Weights of a small GPT-style language model, trained from scratch on English Wikipedia: width 256, 16 heads of 32.
Each number is 500 + 50 x the weight over its row's rms, rounded and kept within 0 to 999. Layers, rows and columns count from 0. Numbers have three digits each. The size before them is the row's rms in percent of the matrix's.

# o: layer 21 attention output (transposed), 512x256, rms 0.0531, rows 148-191, columns 0-63
# v: layer 21 attention value, 512x256, rms 0.0425, rows 149-191, columns 0-63
# q: layer 21 attention query, 512x256, rms 0.0427, rows 160-216, columns 0-63
# k: layer 21 attention key, 512x256, rms 0.0427, rows 160-215, columns 0-63
o148 102:495484574442431505506459466474460565534522481570469468474531530455472379447491548362468542534584504466487448439465461482479430581409511541549492527574421527580549499489471519417454451443560497
v149 095:532558508461491571512550484498575445435510400435542406462617522608508500505468544438383474519460451555568467480431493503419459576472543439488558554497522455567458510533493513418520486487484482
o149 090:516499437486477552556572510591460519407484499509430481520538493483536511509491427559499534510488494531512527474446468586493437415554416419515384475558555532432482492615513551498459491496456453
v150 100:545455527489585570524553472612589493456519406576525518462546621556531480510500513448475449479510575536525498506656461472454513503502500489508522474548518524581426575492466519471556467493468434
o150 101:507510498576552491555500476559514402465427537504457492434605572464501543463576562555470484446503535508473543388469517429439473411576419397531484499577476523541455541572539469487525543530460531
v151 093:470574476443426470501474506421447469449494535455441462501478472478449508490512433555622546401431442462431552496447536489524412482518527510499421492428480466399541451568602501537464556506505497
o151 095:521524582432494571385505489442470507534531440509554469470452473463546449492536480400521523513514563478570412526505498506530487659379568585532446483523508471479532450504476484448476421471510502
v152 123:546442425536479496509441541393476583484511519564527492544417477498495480569432465516502490398570507496524406564582576483550542462466508566512530503508503434506479592448464479494473526560506548
o152 105:499528456595515470541497555393456460509499513551521488573410472575463458535458452558553493389566522499543538546564544468534582400462565534500518489403469448510403587430520503478452597513553580
v153 087:478504449500497468405430519577454472554518611516522480511434506465469509471498447530567554415506433403460586546424530537535497491531546536541490511484502587390538431508588524620518454500494565
o153 089:454477514412519434422519475441513492546492437448577505480503441477479498473497522447527494520419485490604481553461550524492467589485595516491541448480484516502578478481506547484602472515479501
v154 091:527537509457501550512515534435537471421526356516502459441546519606502495511427516455397473467429486532546456460491503467450485526417557456510523542489554457545496542477436530412501530521478466
o154 089:580486435534448622524550531530431481410461510506479458507524524505554484563498430562528526547521527507524581484529507532459450415512405435542394488537580490486442519590472515505453514472479515
v155 134:468537476624482352609409401411520597573514543508475525509474431421544503535482518493505506513517545557501421433461562451514509508436535507466540470521468426507494500437473475464458578500523483
o155 122:570476487541448522535448486450502518528487552532502477552444553515473460461487533436521472534556504482418509479624526491555496526498484549527462490453512424500467570412460450496404597529550483
v156 085:534475554558593561587513461539567521508480431513552503526561544512517501542504574490432462588506533568543430441534453466498543460533400467463480486514488441629456558456403461388507470503485398
o156 088:534519489587488545538490470597560497465479601540438566496542513523560571520526516564499491483544476507394535429514481532508551400548437422490482568547533471455476522536558488542483524464449514
v157 101:474509505489423408490441476409425561518510600539422550497449464493523499472497465482528490420510544515494454511551516502495505460397539514506614466525485450440549451557536483524459577478556579
o157 102:544493523514476466531467494386440505538492420510505426533482533461440450473442504456485497513474544500546546507542509400480460554435536583542523440473450463569484562461438470399440563538618522
v158 093:462532521464547442422488442609480413559502620469504487459555398473514528453578484522503533574439454421497553465337497540456444558516474477495551502500504564450542339487589475561518464432484513
o158 095:470495520384425505462555444522528587523527446409555490500544481472518484463477506426494469618421458471534485535473516544467435591539510469463555491548494558479607441512503523513581437534491412
v159 107:499524508484405536487588479494588474451496372438442482502544564566505486489527479555481572597439503553473532507444433530469445575488453422486468509437534480460519566515470484431519510545488502
o159 107:512542512477486481541430563578509532467587489508553471544499528584539477458545462477444547567518453512451450475391453567458521522511422489462457591484516588489492424504501433549509410485468487
q160 074:466564505423450626513431472556498517546541480553529496453507391450564554450503510481472435571554481507446530496538574517411444422491469527468511547505497398500509500495484474518516463444369475
k160 071:455515488507509538617524554444530498511466445501437543517454609505404495562557483474436485621406370450511472525499437541499466532442493487502500555550617529627466448467586525634491491460640478
q161 079:450479461581532397450527543519572517518498592507448472554449564572471482487494585421467580445463427504567540479550526538500470455481452505585588570505509562460557482632501520539620551580455593
k161 074:487520487589429467447398502533470460435499484492480473458529462491584494515562472471496448521574503501595516499376500457537441445513477429463420466450474492426518557453419459449494458453428494
q162 081:461436580505427468402587494543486519473527490539483484527490489533622566499423514430483520461533471391476471637494493515519534556478483508457548444458542504540452486446463582562509468502441496
k162 070:495506411527537563495416586419500465403485433500524478497579532501539463533572483551458464509526505479497587575467482494522490524476489521594486467531586541545462429462488498455508537470500539
q163 078:471456435545600437486503486425463474522544405512551551426517497521507511563505502559500345473494558434383542579456543505466485515523536626513425515507534365548519456457509461519506525546436445
k163 071:582543495507485516475474557506522543424525509483510539559489514527444469475499402554552518435463468473431436509529493516455484511532517417503575557565653387489429548564570561501565483467606433
q164 083:530492545514585406495417458617495539543495432516526516543577452554520451553512442531425516534449571530493513469496510422439482515496486506512410489534496520400534396420457487523527534485506548
k164 084:499513496496517503522450571487524453490501499550499526456499508591499584510438505435397510397396608546484549522485521426386476403486503465562529446480545560486520566518461537498511523496402460
q165 072:545420542473565601608584488518582468475504521481408608619476500462485532524504457444462476534393480549512519471506515422513414517501468518483627416412427441490579436492524437593528511391578394
k165 080:474496464518477581500488503510509582459501454446579562503401505508584490536549592456581485504429600517560529505482532468416464470494503437472452533428574534470448571469499497500490537535577451
q166 100:515443478447538576550516469447444552424468561516482452476451527486535533480386464543492511620542390495581464539474400583496497438544543489558456545555453520442483442426501474486442498512507570
k166 108:526509450428524464470433419475465473502412451451463449495460501596465520452461510484501474493429404466450543428426494477593602464448498481549550486508540517530494435517375528508566512451397484
q167 095:428513508493480455553483506453426528451416498467467535518470507507403526515577463519573548405519489476455485512472532496460526558566541525558460527483520470583458556406554571546480487464362445
k167 081:601521462482476512503498464530515500545568507397495535594509506479533528517480517509495478529400565439515533500443449608459586490447479478519469536435462598542521515583537510488548469392535460
q168 107:453443476528424471543514581392468461471498540478479591480478430533534502438529521451431511366567573494501414530417393499415478563538444501579445555487470487507538493481552499535540559476447506
k168 110:598548567557442522507464495565556482417484553480454523484437494585497451455496546643541447465465590539411443521441524483491544452498498474474502434511484557525427544484623515454464523473498604
q169 123:386519409503483453495496491476428488496493483543515457450546497493528463467415496551517508426489486526453516433514518474495545559497534571506480499444506518498565491521487457586421558520525516
k169 116:474538515479530513541508538477474531408615497647580454379449569442497549481539476412502518533548510604603493499498526535562556463541497531522503434520561465479498500532486560508418438455495429
q170 123:499511496626506481430509491527554494551457643433566463504473573582515558452500548431382474500460500430561535509473483520501460497505434404479517509529492446492494540482548435457565456499478532
k170 121:532533518538481495454587404511501427536521546471465482515537496513492425565453559448406586444576506561518500500482451586486485524477486539522522564419489444404490461526580508465513512431478543
q171 112:442473526417516579504455476490503502520484493537526464458482393534506471427439519480500484496542400436493548432479470461503531462586613515489449568566478485373486428477445553479446509512544475
k171 107:463536485437504489479477501587449469539425487485511504450475524529526507474543491526421565539507442520475523472443578458516456429517511484467458473562425544354483445512442533551445496545508536
q172 110:471554470392553449528581435559530501474556560486403449427472517515454474479533508455536454486547471487551483452411534545565514435490489475501474399548565560524500490457429508413410478463498505
k172 111:549546493508491453428564506599589543480479430516533513439520491527478567391425511385477509501527391490448465389513526574448514547396481447455558457459467560409486523546480441497465525465473486
q173 111:381555533498473515416491476534440453584550458539487501451528434463342440471520509539586492454495511531508470448506532449558452445501549495544453512522531454439464493599523524544433409551438481
k173 105:397476526522518490562546495504415537426478456493560493474470518493503517481536426486490478515504489549572498444464559410496414517541551572407544446514543498550484541400541498524437558548475453
q174 123:538491522617516444526552527554530550496507518469545484486544556498541548513452417510487473622492512475473546547511556511478477581536496448517565512461522459520484525526478501465565481509502485
k174 119:499473475532508508492452399470524525532507513495457572450563495374354415467464498526560510485557374470542597649558485596457511510513483463577517560473535418433515518486513540495541493528557490
q175 121:403532379510509427571472548529551509536614465528610437520523493422459455528463515499487494467512522510540465471480528455542488501526559432516530471431473548468516498543478565523473495506610398
k175 122:521530445518521495532566517566433622513518465512565544417434478515469557531574443560519477424590583538530536524479497456499459532481521532517482483560589446508478464511499506524486448490494476
q176 078:435486489452419564480421570525457560610415421524493477549415448532509535455497425494480562460568435469416565530538593566481512506528544483524570394511496538457516514535536486483537526534457497
k176 074:590504547454516523488593483470407463494469558507528405514584470438530426516526489420477393451470521531555496595519490520475487553473481550501478572534497380498473500484470523525450421478521542
q177 080:524534541468469437477478473466487529581515570462474497523530473559508521519448574479495540530497515483398465504534481469506460493435577498444533420395514543471471559418536489538468448409403495
k177 073:492527529468579460471490476575540460410504478444607467523496589545449505464470536510469511492521493544386598478472492449520493516561502481471546502486521602561485466407515434485431540536491461
q178 079:455463444459525594478560534477512479471470579531645412515523368462521493501472461559502534555498527520616501466530524480592550465538552503450468539572431505405465556531517565454483527532513432
k178 076:569553459531529470543502521494434514504471488563486443546465480473484482482615516446574468507584516524445444502495474506580586638406480530456552545523531443571509497422466477466519477442531550
q179 090:470488567522531457555430535614543420483617535553456582504539424514551500496456541513409532467437557504547478504530515470493555541455396474481522469483464624489496456532533428529504535499536551
k179 084:443477497581450558483444536484503517477466516581572569478445492467548532458540472496496502439479488485446527463553479522436403481473452514487530532579435545509433528502521516470484515539551468
q180 089:564459500563416526432471467475377558441486480514525596505540446455521557542483520519546583452499434521531538550489481432568552437470491456467499490497503516471472583446471464474366440534508531
k180 085:487510534560528538540464492520543514495438500541527492426563577404503530472534471461511492517443536513612562494611457468493538484507561556481537516595539562511594434530521473448608428574595540
q181 104:526450555544534522490533548554481432509507501516558436498563482517451509605534525487399539553496591558554565553591587484522426534406438531449496477438475562509491518571485436472565499494643523
k181 095:534440508612480554505529605495465551527464533539575651503582484460509554530543519437490521455498578463522503535528446494385449561461500459425540496535536478439471523496499468475506469453553483
q182 094:589410508458532505504472468407494508365441510464414469530430530502507578441487541514516484478440403542547547546426516556470545517475493562448561451511483464530482470466437515509459513501374440
k182 097:520442553430498459499462520492494460469484460474531548556475562450572407490478517490494486514565431533503445507524457479517537484471514467598479496375499482498518468549511610472568457500589501
q183 096:499485492529499526501460410549557514556519437538497559499523458458389471471514424499505530465561465505420475496484588382533467463411540497521436463459465573506493416533500513577492499419566507
k183 109:473520481566511545513519593508456555462518512511619604424499427487447511529510520562558483513494577520576500470499548453479436500499536564372418572626526524571539518477547455533542500509573441
q184 111:521500429412523493551502484539430540504528424516434540511451414474466436534515375516531509486447536542421562525575526558506487554491464455493512464480546504544605507537585513513484527560521434
k184 111:533520445550448556528468519451404516448553492488546609448518470486529490517498498475552523484555600523571569557545511541488504587484494637557486487524543456516517514433449440530474526454473515
q185 107:436456446478416503475523518439498508468474461490552501488433558554446411442435507505558513414440460494490468475507418449438522502573549463549539499479489583463487424387424453515478463520528504
k185 107:529574446434537467537527546529523548486508434508529468419375548498487470475493436471498508519599595525542531589481503544516454491529529583498527484590546466471438452497477556521456549513506491
q186 111:531506463449424528505534467478479581532526517555511527435534505552500564527513418510575522552581484496510593543517550485528458495500544442540545630535600466510515551482526484485555487516541584
k186 109:463483503543529558532429515563471561425519486602497524528514564480446455478462454562552546430619516484529522566507452509507559454578588529538544586563459455550536532488511523503472427551533617
q187 105:416492523404439543521560544553555530527449493508538558545493521416537564493508559520446501416506404499521503443459508450535571475482429506450515485492458475555420497453598506445532539536516467
k187 099:529491451494465469535550456493528548420608469537513486541397487479471449407495509415518447548528508508580559565374518619476569462514593457487445519447561529486462495618471447488479485419544499
q188 124:378578438553510455560439465487418512446617477529509544412500431472491435518509496597519528369461511545344489371441509431518494439565537459524472452476489576510442509578467517565450530550524486
k188 114:461562453502565495530531518474457590459482468495505478403468510513487515525503471484477475469470524545549435537425522469514454482604520606447531444606537516555473503445479508571410516447503462
q189 110:447501470464500479481497456500529471549577424561506403447467484431484455502487431499612444408444504557476427503462582519530482482507467559507476434436476497487503472471430510564433587498504414
k189 106:449442508456517470502484500493522537497419509512501510471446512527483496451537501469473428502402579448560511440470547448501443456482495493466495406590533492543472480550472425525431578469563406
q190 113:421561381498441435550453499445409547580525475554517433478474470447536422528549493509501508512613421472516477427473507526499551434549589466504510544568484506418483531571499519493453450493529410
k190 112:431523520484545503537470588522458577438462536484479462437418481523510470482565425503514602529568476516502479508502576468504495529603624576397479447600583448570505508456418468516419498416515392
q191 116:641439592506522576461491525547592537495415563447432515625478572487583579497481555419441493579431466460593466635484526529505484497491451508398595537484534456537538484497488514592545487476484520
k191 115:588465576513469543456497471511613452498450580455490575569547505478480475498445540427494522540484505469479522544566446578504524550513458428528499543379430486454553459565508486466582470521520542
v160 109:491472461493518572515519509496417588579400492487439487545482433538537482468525415499507488542478453488480349473543503426458529529424479494487592494524508559494575554461529497537523575510504511
o160 139:538542479446582562491549472503491584475518504497430446574491459387562468447445521493539418497428534459484543524599470527452627480474516515459609465549531478498548575460504566512441617480533472
v161 100:499559622509547524457524525605478602523464524521441474534503426476539500519505433483504456489489488504449459502566481406474493596432527510485529493496496490547559549435541501545461585561513480
o161 119:591530619475552529428473434460413564515514508460524471601499490379583517503470507491493520490444546476464536550589523465440589594473459566452566444506549463495540552527498489543470631467468484
v162 105:472431460427467532550510409374542467524557491494501512477468538500471502481442553571454590483527478512535521476528503558573478388499503514543425464535473526450454469557475510520576402389528536
o162 123:468460489491410512497528533465609427520464488531492526393514470570347517510526461511491526505586408534538460479458463547587405419552588457596419486529433532473462450524510540451512395526556525
v163 096:501552375529516512581547575582466469580481448598573461476561494552513518426484442483499441527476446503579467475422505439516522514430464440489412504521568512470449590517572560454594461451465492
o163 121:510578409543529461544586460613523451474532494581500506436555548454496505431447508539508380580492464495528531465484529458506509445486588345456547532500459477524537538498526476436442529514519500
v164 109:558434355556511533549496446560557516430507494434539564455526525478491495463551479417547438521459538536504547521401474520542550449600486399507522508496487484440475404525419519442525464482477485
o164 127:515526358506549501537532553564524489474485479498541476495545483544517531462513480473546397524409503503558562536406481490510459462551496422511534576473524486553496440563469497542545521473527484
v165 109:473385555429453531532448410341549633502428532370420540514417495442543489458509522518485549518515500524421490452564513489580511388535554553537522474560394543447549461511428488592502506451549533
o165 132:524430563444507598467507525396570507513464460416442484536451393428469527480531486474537544460514500534457457530520461550581496499522490603570486451571482516437476453548458595575467536460556504
v166 088:491636438520489492594445509557510564551441444615579483487545486525496524458461439502496429498484451507538483519515469460519545495574477465533366547553519528515443570489542573475619481513483477
o166 113:544581503588538506451556450574548471516542482529536435440505509496490571457497429530517382560494498523446565559496532497565439521502559329523520531495468479485508497501466515483416576496496527
v167 096:502431565554559430402515516509463506502462563490451481540484454459522478524573456487542477557497527467460507544445513499435477582488509580463702529474496461590585520495540454492395606615509472
o167 116:467516544482550499485472512479358576499496489471421444608450496431570432515493515505533532448448563460462463483567520477386591554491432642421585476488556482528522559438518447550513584503443499
v168 089:499497468556543517538551496527534433491650548565528442444576515482453525647501532491467528511508481512593569579418465559542472473480494437526518486473605417475502482543442540398453416450526498
o168 113:476511447562437417474507537564529441534507545606559538416595549596429532611503395537460503565490422511612530510456476480526428489540481442520456491417460521496464493572527446447504450543507566
v169 098:454408671490551453423530450456490525524536582491406476517455453440515495580506511529487566489530497503431476545569485521509477507474532638494633493494450500546572497489479456549399554527556510
o169 119:460456639442477549462465525392458513573460494486476464570449489455492485537504470523514618431503490514470465530575494516469550539534450649494509447499459509498497553515504496533513527515489520
v170 112:492584624449477399454438540531465418463466516478518536525427547518539500477486503525528429456527572451455572517579547516503496560595569564469403530471452506556489543459538455557423567610475492
o170 137:434488590491528480540414483431432470495516493404517532561407570488575492510524538507470544443566538519413434437502562529530489590463419557456471512453468498475472523450514465537549508506403454
v171 085:461458453497495589544589481426524441544623534578521454473512502529471500513486506529467583518505436526609531532494482523561495444395492447522444458511613470475538524560509555418533428406540527
o171 108:492523461530427412503539499539567393543521552581508492432558525506383470512473447498474500547475371531618469511466457496566457448513547443532457453457456486476480509572559462385486461514561547
v172 095:522576479591563490471474469535555493447584505589552458468591457487447511610510473468500502502484496513558571601443434531467477546548487426520514537489607408589485466530500549386530473557513477
o172 118:526558476594500407416498515581440504572520525563586444436533538578466492526476362493497465524421479485547563578458487461497403584515458442521476505394549469509510491570496424473475521508426535
v173 102:460497631417524459472541459496488556550467493501459493531456437455536504435457454558471483469530466527450473461552502444568456528427549588501469481532429512532506560505608503559532542489519517
o173 125:517482647440482574458490441419464484542475448446504491515472483369459509466467500516544543444587483528457447489558554492507523555492547575523497433534455505482530513521544527503485535477494514
v174 102:479453494416432495582516476472535532538498484387473532488418571492523517458448573541464513487525478531476492421514527498618480372462508560528409462526414538387489520518471517574505439347519523
o174 123:503437527484457545530483517444621419469466443514453583448486478489398594534540533534474522510614482558502455447487481533603454424537553520600468457563405554462460458528502588500490425479556537
v175 114:538569417492440534476476600494445455484416473474532505545521512556540482394532456481548477541475536444526521467475579452414510580509515404466504502495550515472515562485531492519473548550452486
o175 144:505533416473569479532480461531459566407564536481451538535490507456605409490481585480509426503490589477475482433527526487474558520433477474435528502517591496494506525412501497502478561458483444
v176 100:540496430626552523463500507543526471448545519551523466481595465479456497604563476435519476548469502496539545573406455513435504563529476386493602527461596427538531461508447517388470499590502477
o176 127:544557423570534418456535507604429542516523543545548438500559520542559464540475425476497471549382495446580587552484475462450488544498435460452513538432582464514519499554471425498496558512483524
v177 102:484455479364448509474501462394473448499431459443501541520443504514537477316468497562498524479524528481496481433546588517529492474543556508489399448529468540480461463541604464569501493462492524
o177 129:449414478376482534552487481410541459465517476430484577473454506455453433400485552462545486426570454558452377399474512540563494500482563531517431479522457506506467446467588524475583445487510456
v178 077:507401607432477535414476501446479497463493545377417542535462509449530481484500557515504530482516550501415507442562535492486491505443551542486577448474398553467526466487463420606412543514506531
o178 100:484423570393470603526442520387452536484469502419473561581477445464541476541523601485502616443572526495468446478551490516467591507490469648492480469555531532500503500484511556577559480495520454
v179 087:494447382530520502603559402470545417531591535512562509456507523516482509549506497513488497541512468484599535562401481567610490400517491446531512505506542474462498506567481545425558421450513528
o179 106:460540388556484441523551551551554410539502524609491507418549532581386510565498398505523428546519411509585484516429457520595414420570543407554478496454432525485475469544533495441519467550537550
v180 100:496598470584546507521504554572464535530475509623526442514557419528496503575534413484522440538479456484531461575481445480459522595481460456496527527498598477617542551477558558439511537577503468
o180 121:548570493586576458431544455583429532515548540560524421535498498459551492517450429488492434557379502442482582593530510460470534554462456466455568492455558464507566563520510446472440616501448513
v181 114:503450366532533556576491392458522616532406500511537533510467448513512486461531411476540448550459450498510462526469463479537529441552476441532545544558475502518546496522516559469653513520505509
o181 145:530570398533600540480607503578516509504492479519429373470485443448487517406468432462594319517397507466512537573487487551537463458530569411541586513536553472477522493528469513499443618470539520
v182 115:557563423540505522510584602649488396491558470516546490475569531538499514499492511459500449511482506478572539490397546468491479556428495388469471482459561454458466535498556530451460465478445484
o182 135:512512410503482421552490468593453486419520536547522609485590578535539482575479563489458455556511531486584542462467532438462511486490496427458500527474538509552523465489540469456534434518475473
v183 112:523395515538483499471475476430540538426495555361449536503455541460514485534574546462537513535492584520432582517457503547508527458589512528493615503491468483492572437508385467508376498542526489
o183 136:476443483505524466505456585456485534475485502448439486572482423531538507518538530460479551475422540521487474524476460521476515502497386656503519513486569507499467453510439489574549481472510528
v184 101:531504441629507456550485537571522470471516538487518497477550553489481511593566502420532444552474516503511553570418474518497557488591466464498579562472549472453548514478372523418426495550494469
o184 126:493539446604550431511503546572501484470523501548487444520550527562589547575521446523473451570404541486522580555492472485487490498538406458466569562462502509513480506505428490522476547517522540
v185 081:479543416535461537572519458362558469510583489594573484473533548521429514531479522523489606503490452509599564505503474546496501422501461442544454504530577476500468506531451544412604436449511532
o185 101:508529443609445432484565526550600463536512545557491462370536503596395480524521428464491496571508432515554502554427483503573409427511554396576435519483495490436486461512459484399457435507546533
v186 097:460644496480457474568482549464505467555501452611550446489546488537474524486450524552455569480512436506566471484536495484502521498479468506524331496538573537535425574514551555493585438446504504
o186 126:521504529569441466480522446511576453528574524579542512426512529533427501497497456532464523562546448531446502525492514487570452482491567400535427490499434516469521503489508516427431446516512520
v187 107:497528370428456549564450465443498441506488438524589542474493543552475499416440521528485497471501489488560483445495524528522513430507485416526351488526474551438397466534533510499660426444465542
o187 124:475489389488483520578561496551577454484475494504524546393522517573443494440520522486526431508580445500516492467409498548581424408496626346532449553539481503490488453489516524462520397534550451
v188 092:476426596398477494455467461462492415458524514425487573500415561443514484452466543530499482454539550475447498489579538577544501447503541556497444479484355562444450429485514429577519512489500540
o188 117:422431554392455580566455515395505461527407473413524569492438499525481499514554550513518589415618462499476406457481491561543494484533519562518448517514425541508463490491509535537618428537518478
v189 096:484454387482469517564525452432514391513590485534567512465512565527456506467476530518488571486509493505590512507470512555538514402514485459518429488512527526414440484542475508449579408408493536
o189 112:438503390511434472567543545535601411508507514558516519401549547593405485497512466495507456538550409527569480483429478530569433404557593370533449540492428522506451472487519504439525396538569514
v190 116:512437562480518522455529462516562548506589508502461486461548461432460513557443564513436570469508467522481500491489460495517424449421530491538545460497423494484469447535481501527491448416532508
o190 148:539476569456400592430476502496493507567453483513564553429532460502424509586520468532489609475588445508560535515492479463503461492567531530569420466519476518505484432586492548520501461526504513
v191 098:519485331506431557579489449349546545526442462498533503497526521531480500459491497508494572563480453472530486461471499510483519406563477412548528498562506524461490508540435543498608447452502515
o191 117:526517376546507502448579515552606510486528511533442483393514423543439482503509456474544433535488499487501520530467457533569440403532560411586496509562521516451484439494427577480433492492569523
q192 073:526431535472524467374575472454465469580598442431492416514476595478492521474501446492477467552455483611504449441467474483437518518502520510509492516509535471514536432486512502417409517548452461
k192 071:566482434448434451454451401490548475509484426448536595507585606471607482543520489451484550500478464511515417531566494522426541456499494443496419483514527520468562511519532509492502490517530448
q193 078:506521522504434573536563505547456462480516546493478511424490490467542496469529476592516491418490472479537507479535557494478494561459501510527517594548539398451471489547460488482559548446483490
k193 074:567461433538538581524507558535500488519435530469518529585611506534487425470548524494564530451500504509552522510615525578498511535462444424537502490575525551554506499519428435506521550592414566
q194 080:381576550547573419453490551502504437572530547577534459435520449481545489437481470592486519495450523415492461444485504404452528603545588489552567498522532412518456502479561450509448541476453519
k194 076:562541512504412503536545490546444480421509450482490415384455498481500535563518483548506536416586518484521416547442548533538485468536490538474624533543492446474493510518477496424437500435565442
q195 081:468570453511491523480575534500476494498478486543558482481580411595469465559499459552534484447447527538411435501526542564480453488443493472398504493502524546462516488576549413367524564380492567
k195 084:481552526496512501538505532480520520416454544548516527546500390376566534461456429526522600431541492551498433492469432420423433473531499432517498474486459717495490465386513562541522516510471450
q196 092:500477602464513509490524528498455499471495595448423512551440546434505549474493469415430514535480400503582441463494484459544520613477497501512593519545439543502426479572518475558547473498473434
k196 092:613500455467546457567483477579436461489597429593388478468561513444527418493417449510555528541543529540546526472517511493528561457541523592571519433531547429465499526458456505532338487450515470
q197 096:447539537539484467450378487515471548480541557523443506531417544448518555496501511469465540494498461505517534457495375535510537591595500550623498527533520499491438605481540556489528510632428451
k197 103:520499538505496520532502466612408450561450452644362442422506505561490494468451505441517561437542480489474548464542528483491560493479561548526521493556574484564485504537458473528492445474481474
q198 099:472490474499575511508576593507429430515566441645564474437545463579542460427601444488564450475387507488449367467549575489423424463387525432513494464498535485540549439421491464436483534485480558
k198 120:545543539438511492515473494390551542597474507440583487588481502572552571541539456576409471535547532474387518514474531435487410491530473495491467532497436520448520544552490512471491544543516529
q199 107:559473463503469464425501468455511530483478447457511511524574513479489638467556453467492473535469444476503485476522455521487538472491443538595483479527539442502416565536544538532483453544424572
k199 099:494389442560477423485529427469434560440468464509458515600468561528516657532497458546431420567491547568429521410478533472563541569443499476452531501549494506498499605557485472440528451550529484
q200 115:445495580528521469429537450493437445512490450474545489443514473446473553499480511510529548514426430479464466514511467456478557495465532575571475537516502449449408476496550505585447511573344526
k200 102:476482501479475498541558468550420481472523500536563458427509516431487600542495540428494506462432404579430446412562571401489494542507517509458532523473490528503533480432551354431530516571557455
q201 113:448484486553471449455450455508544548575458506444523484449482510420470488540485603441449494528530421452503542507438457516535383428556528497519476544455519509410521490549495547473504494591546563
k201 103:412459450507524479461497388498537557475484460442493464574449468434511511497478556503513604511503475517521516461461458485482500547517581491456405580436480505440536433523469496506429475507546413
q202 113:437405447490483509498546523512523441455548455579439484452490526550517510377596457517476480431483432494482542458506552496560429529424438520493414490486493462454500452468556412526460469550574423
k202 117:477490455523555464466515524489523450465508535513477537527505541457405594417596493385385425451557564469549501477527515550465464447443496486546489511441494536460518493512470472553478531544478549
q203 113:451444577485494483504489602512520479575549468443518509604371448507502477414581522569576473563442519455502440447540510530496461512558475515526489382430499471459622410417468528504490447446525456
k203 110:520419509492460512545516516502461462470505495588501517520451434578553387446556494576639430481549443465504456471484468496402450536401451432506431493529549478449395533484463555484551498483437524
q204 120:566408473547525535579491532524433551606517435516507413489467587489531521545428454536613592504579508625448513557557521532537528501568485511544551475502479403603614493422537515511572474492514570
k204 120:502385504499535565605494537486422562505439434462552563485514566395458510498388501598563579495507516541414454589577400477562503512551506502563520564500486390568496405416499508513590435466571484
q205 108:488465450520519506512613530466616496536528375468526481499479541455563517510526498417509462545478490495551466478458591478457451556480456523524454498427463429591429543395424537474483465408535457
k205 105:464390482570498425464507472507544516453440508459470502536493570511494638505496504552483500509438544492577546498465527499447469471398496462523420505373523447455526541425491548502491505466568546
q206 117:499539492440518451531506545433430520510400448468479498592514523530551464457552604473574463482378502543530420458452584441472527559499506520420532506415483607616503496538548532465527495484483462
k206 108:445559548508505538607483468428513516519404492421550429506464492582437460457474518503556508529490516399501393600455524521416428478604415505411602490541434481564464501500583573490601523512438466
q207 108:529545566442461487571487567466485488469564551422497562564550465573460511473503578530478494551498461528460541484546468510533538478469555466543395586517430520573517564466546551496592517571551502
k207 105:508503437452410497466383608421431543509423509424542514489464441587518602406493531553496485564524567580492594599494395488462586558594600576497508538632518489487488598460529536542502468607535462
q208 067:499505485560546505550520515429496499510473428434575506528458468404563533418473498558456497516540488516512474485508495451585503604476447461498476523395485490376479571473487590512568507498541543
k208 066:519545439479422555521494492509511458473443496480464518555463523489571561446568535517487527545465458559475428613509573528531399488506460535575568452554571551577506438515442498575440511488543498
q209 076:478574468536432553556463353489497551528425398450553471416491452542483568427549494466484490418544549502480508510553532429536487448506473531507536568542508464429480490587532494413551570555490506
k209 081:570480395540537488534509523581516481410480561497499475423512505547509551543540561562410468508481412588449540544478399421469577579452604463498583484447423459550477517520496609612466465543578429
q210 085:490560459449475484609521433545537562587470425462533550411480467601465491474468570495567496510433518483431524423516526441549495403578507528407437505459537532471436517492464494461472493553506463
k210 089:424517550517554470488473513451457497410506492427469451472499533522568580500548439484538481538484387488498493507564476536432439440492481488510493438488436464548423482420437507513554482427504521
q211 094:517486453424504430549522558451494537373515506472487551487491503461440489563486521520566536415508546481495481571651452593513503514521552531389466628460542574563514502532490468470558552461551430
k211 085:369509543503446455489468623468560522523524567424621463577481555472518537585549453554493489660429548487447510489432439461457429504516545397511464492428395528532463556503568559509560454453475469
q212 096:421540534488551405451500560488501414516593515535517523515431525451538430430518400600463454520591487549551373509522544481502540525496551564556592625476496481469467505574628493543486548536515490
k212 092:475506470528402552473561455494454540500461464458428432504516479477483523590549506445474460452547511478559486579453540525451482555478478566588519501563545502485524510457512436472477490500526534
q213 086:554558471417496537512501501482561491496581478523498526572471555516580589445498386458445512532503460488520476470577490525531538592497482484584649503523469466483595463457587499501474474491446459
k213 080:444421507452490438441481588438431496423443519492493478592518537611527525438618409475468495609531587465515446570499475600439545567526529492600534490540577488504523541474476459550460491567605519
q214 096:502487535496507476479473503450483576496360471568460614410570400463500465478522581519530445582482576472489512502439477431522491490429580438456516546495558425520517538391501466518496536440524502
k214 081:415612458482520572525446507451563452547508502527541493393525531494543458543600586522512540407454512483443498457481486476410458505526460506500502553501496489504511432538528526470535543453498531
q215 100:501466508530510448468514577534544491435501503514464468409583444555468456477504456571579448513491500501399463539501579477567466443359588483543420500500487517490549552527479511480445475476499446
k215 114:459553499437458525474427531358583540585548504436631573506505458487602558566518488566496452532559525543401515550448482448460473535467492456488470523530417580526478494557601550505466568502533576
q216 102:451443467428465473515454585474538495489576459510525555532492464512501402474543376539570453517491601462520463620583521429449496561552502516502481358462463486577517473509432541511458555481543562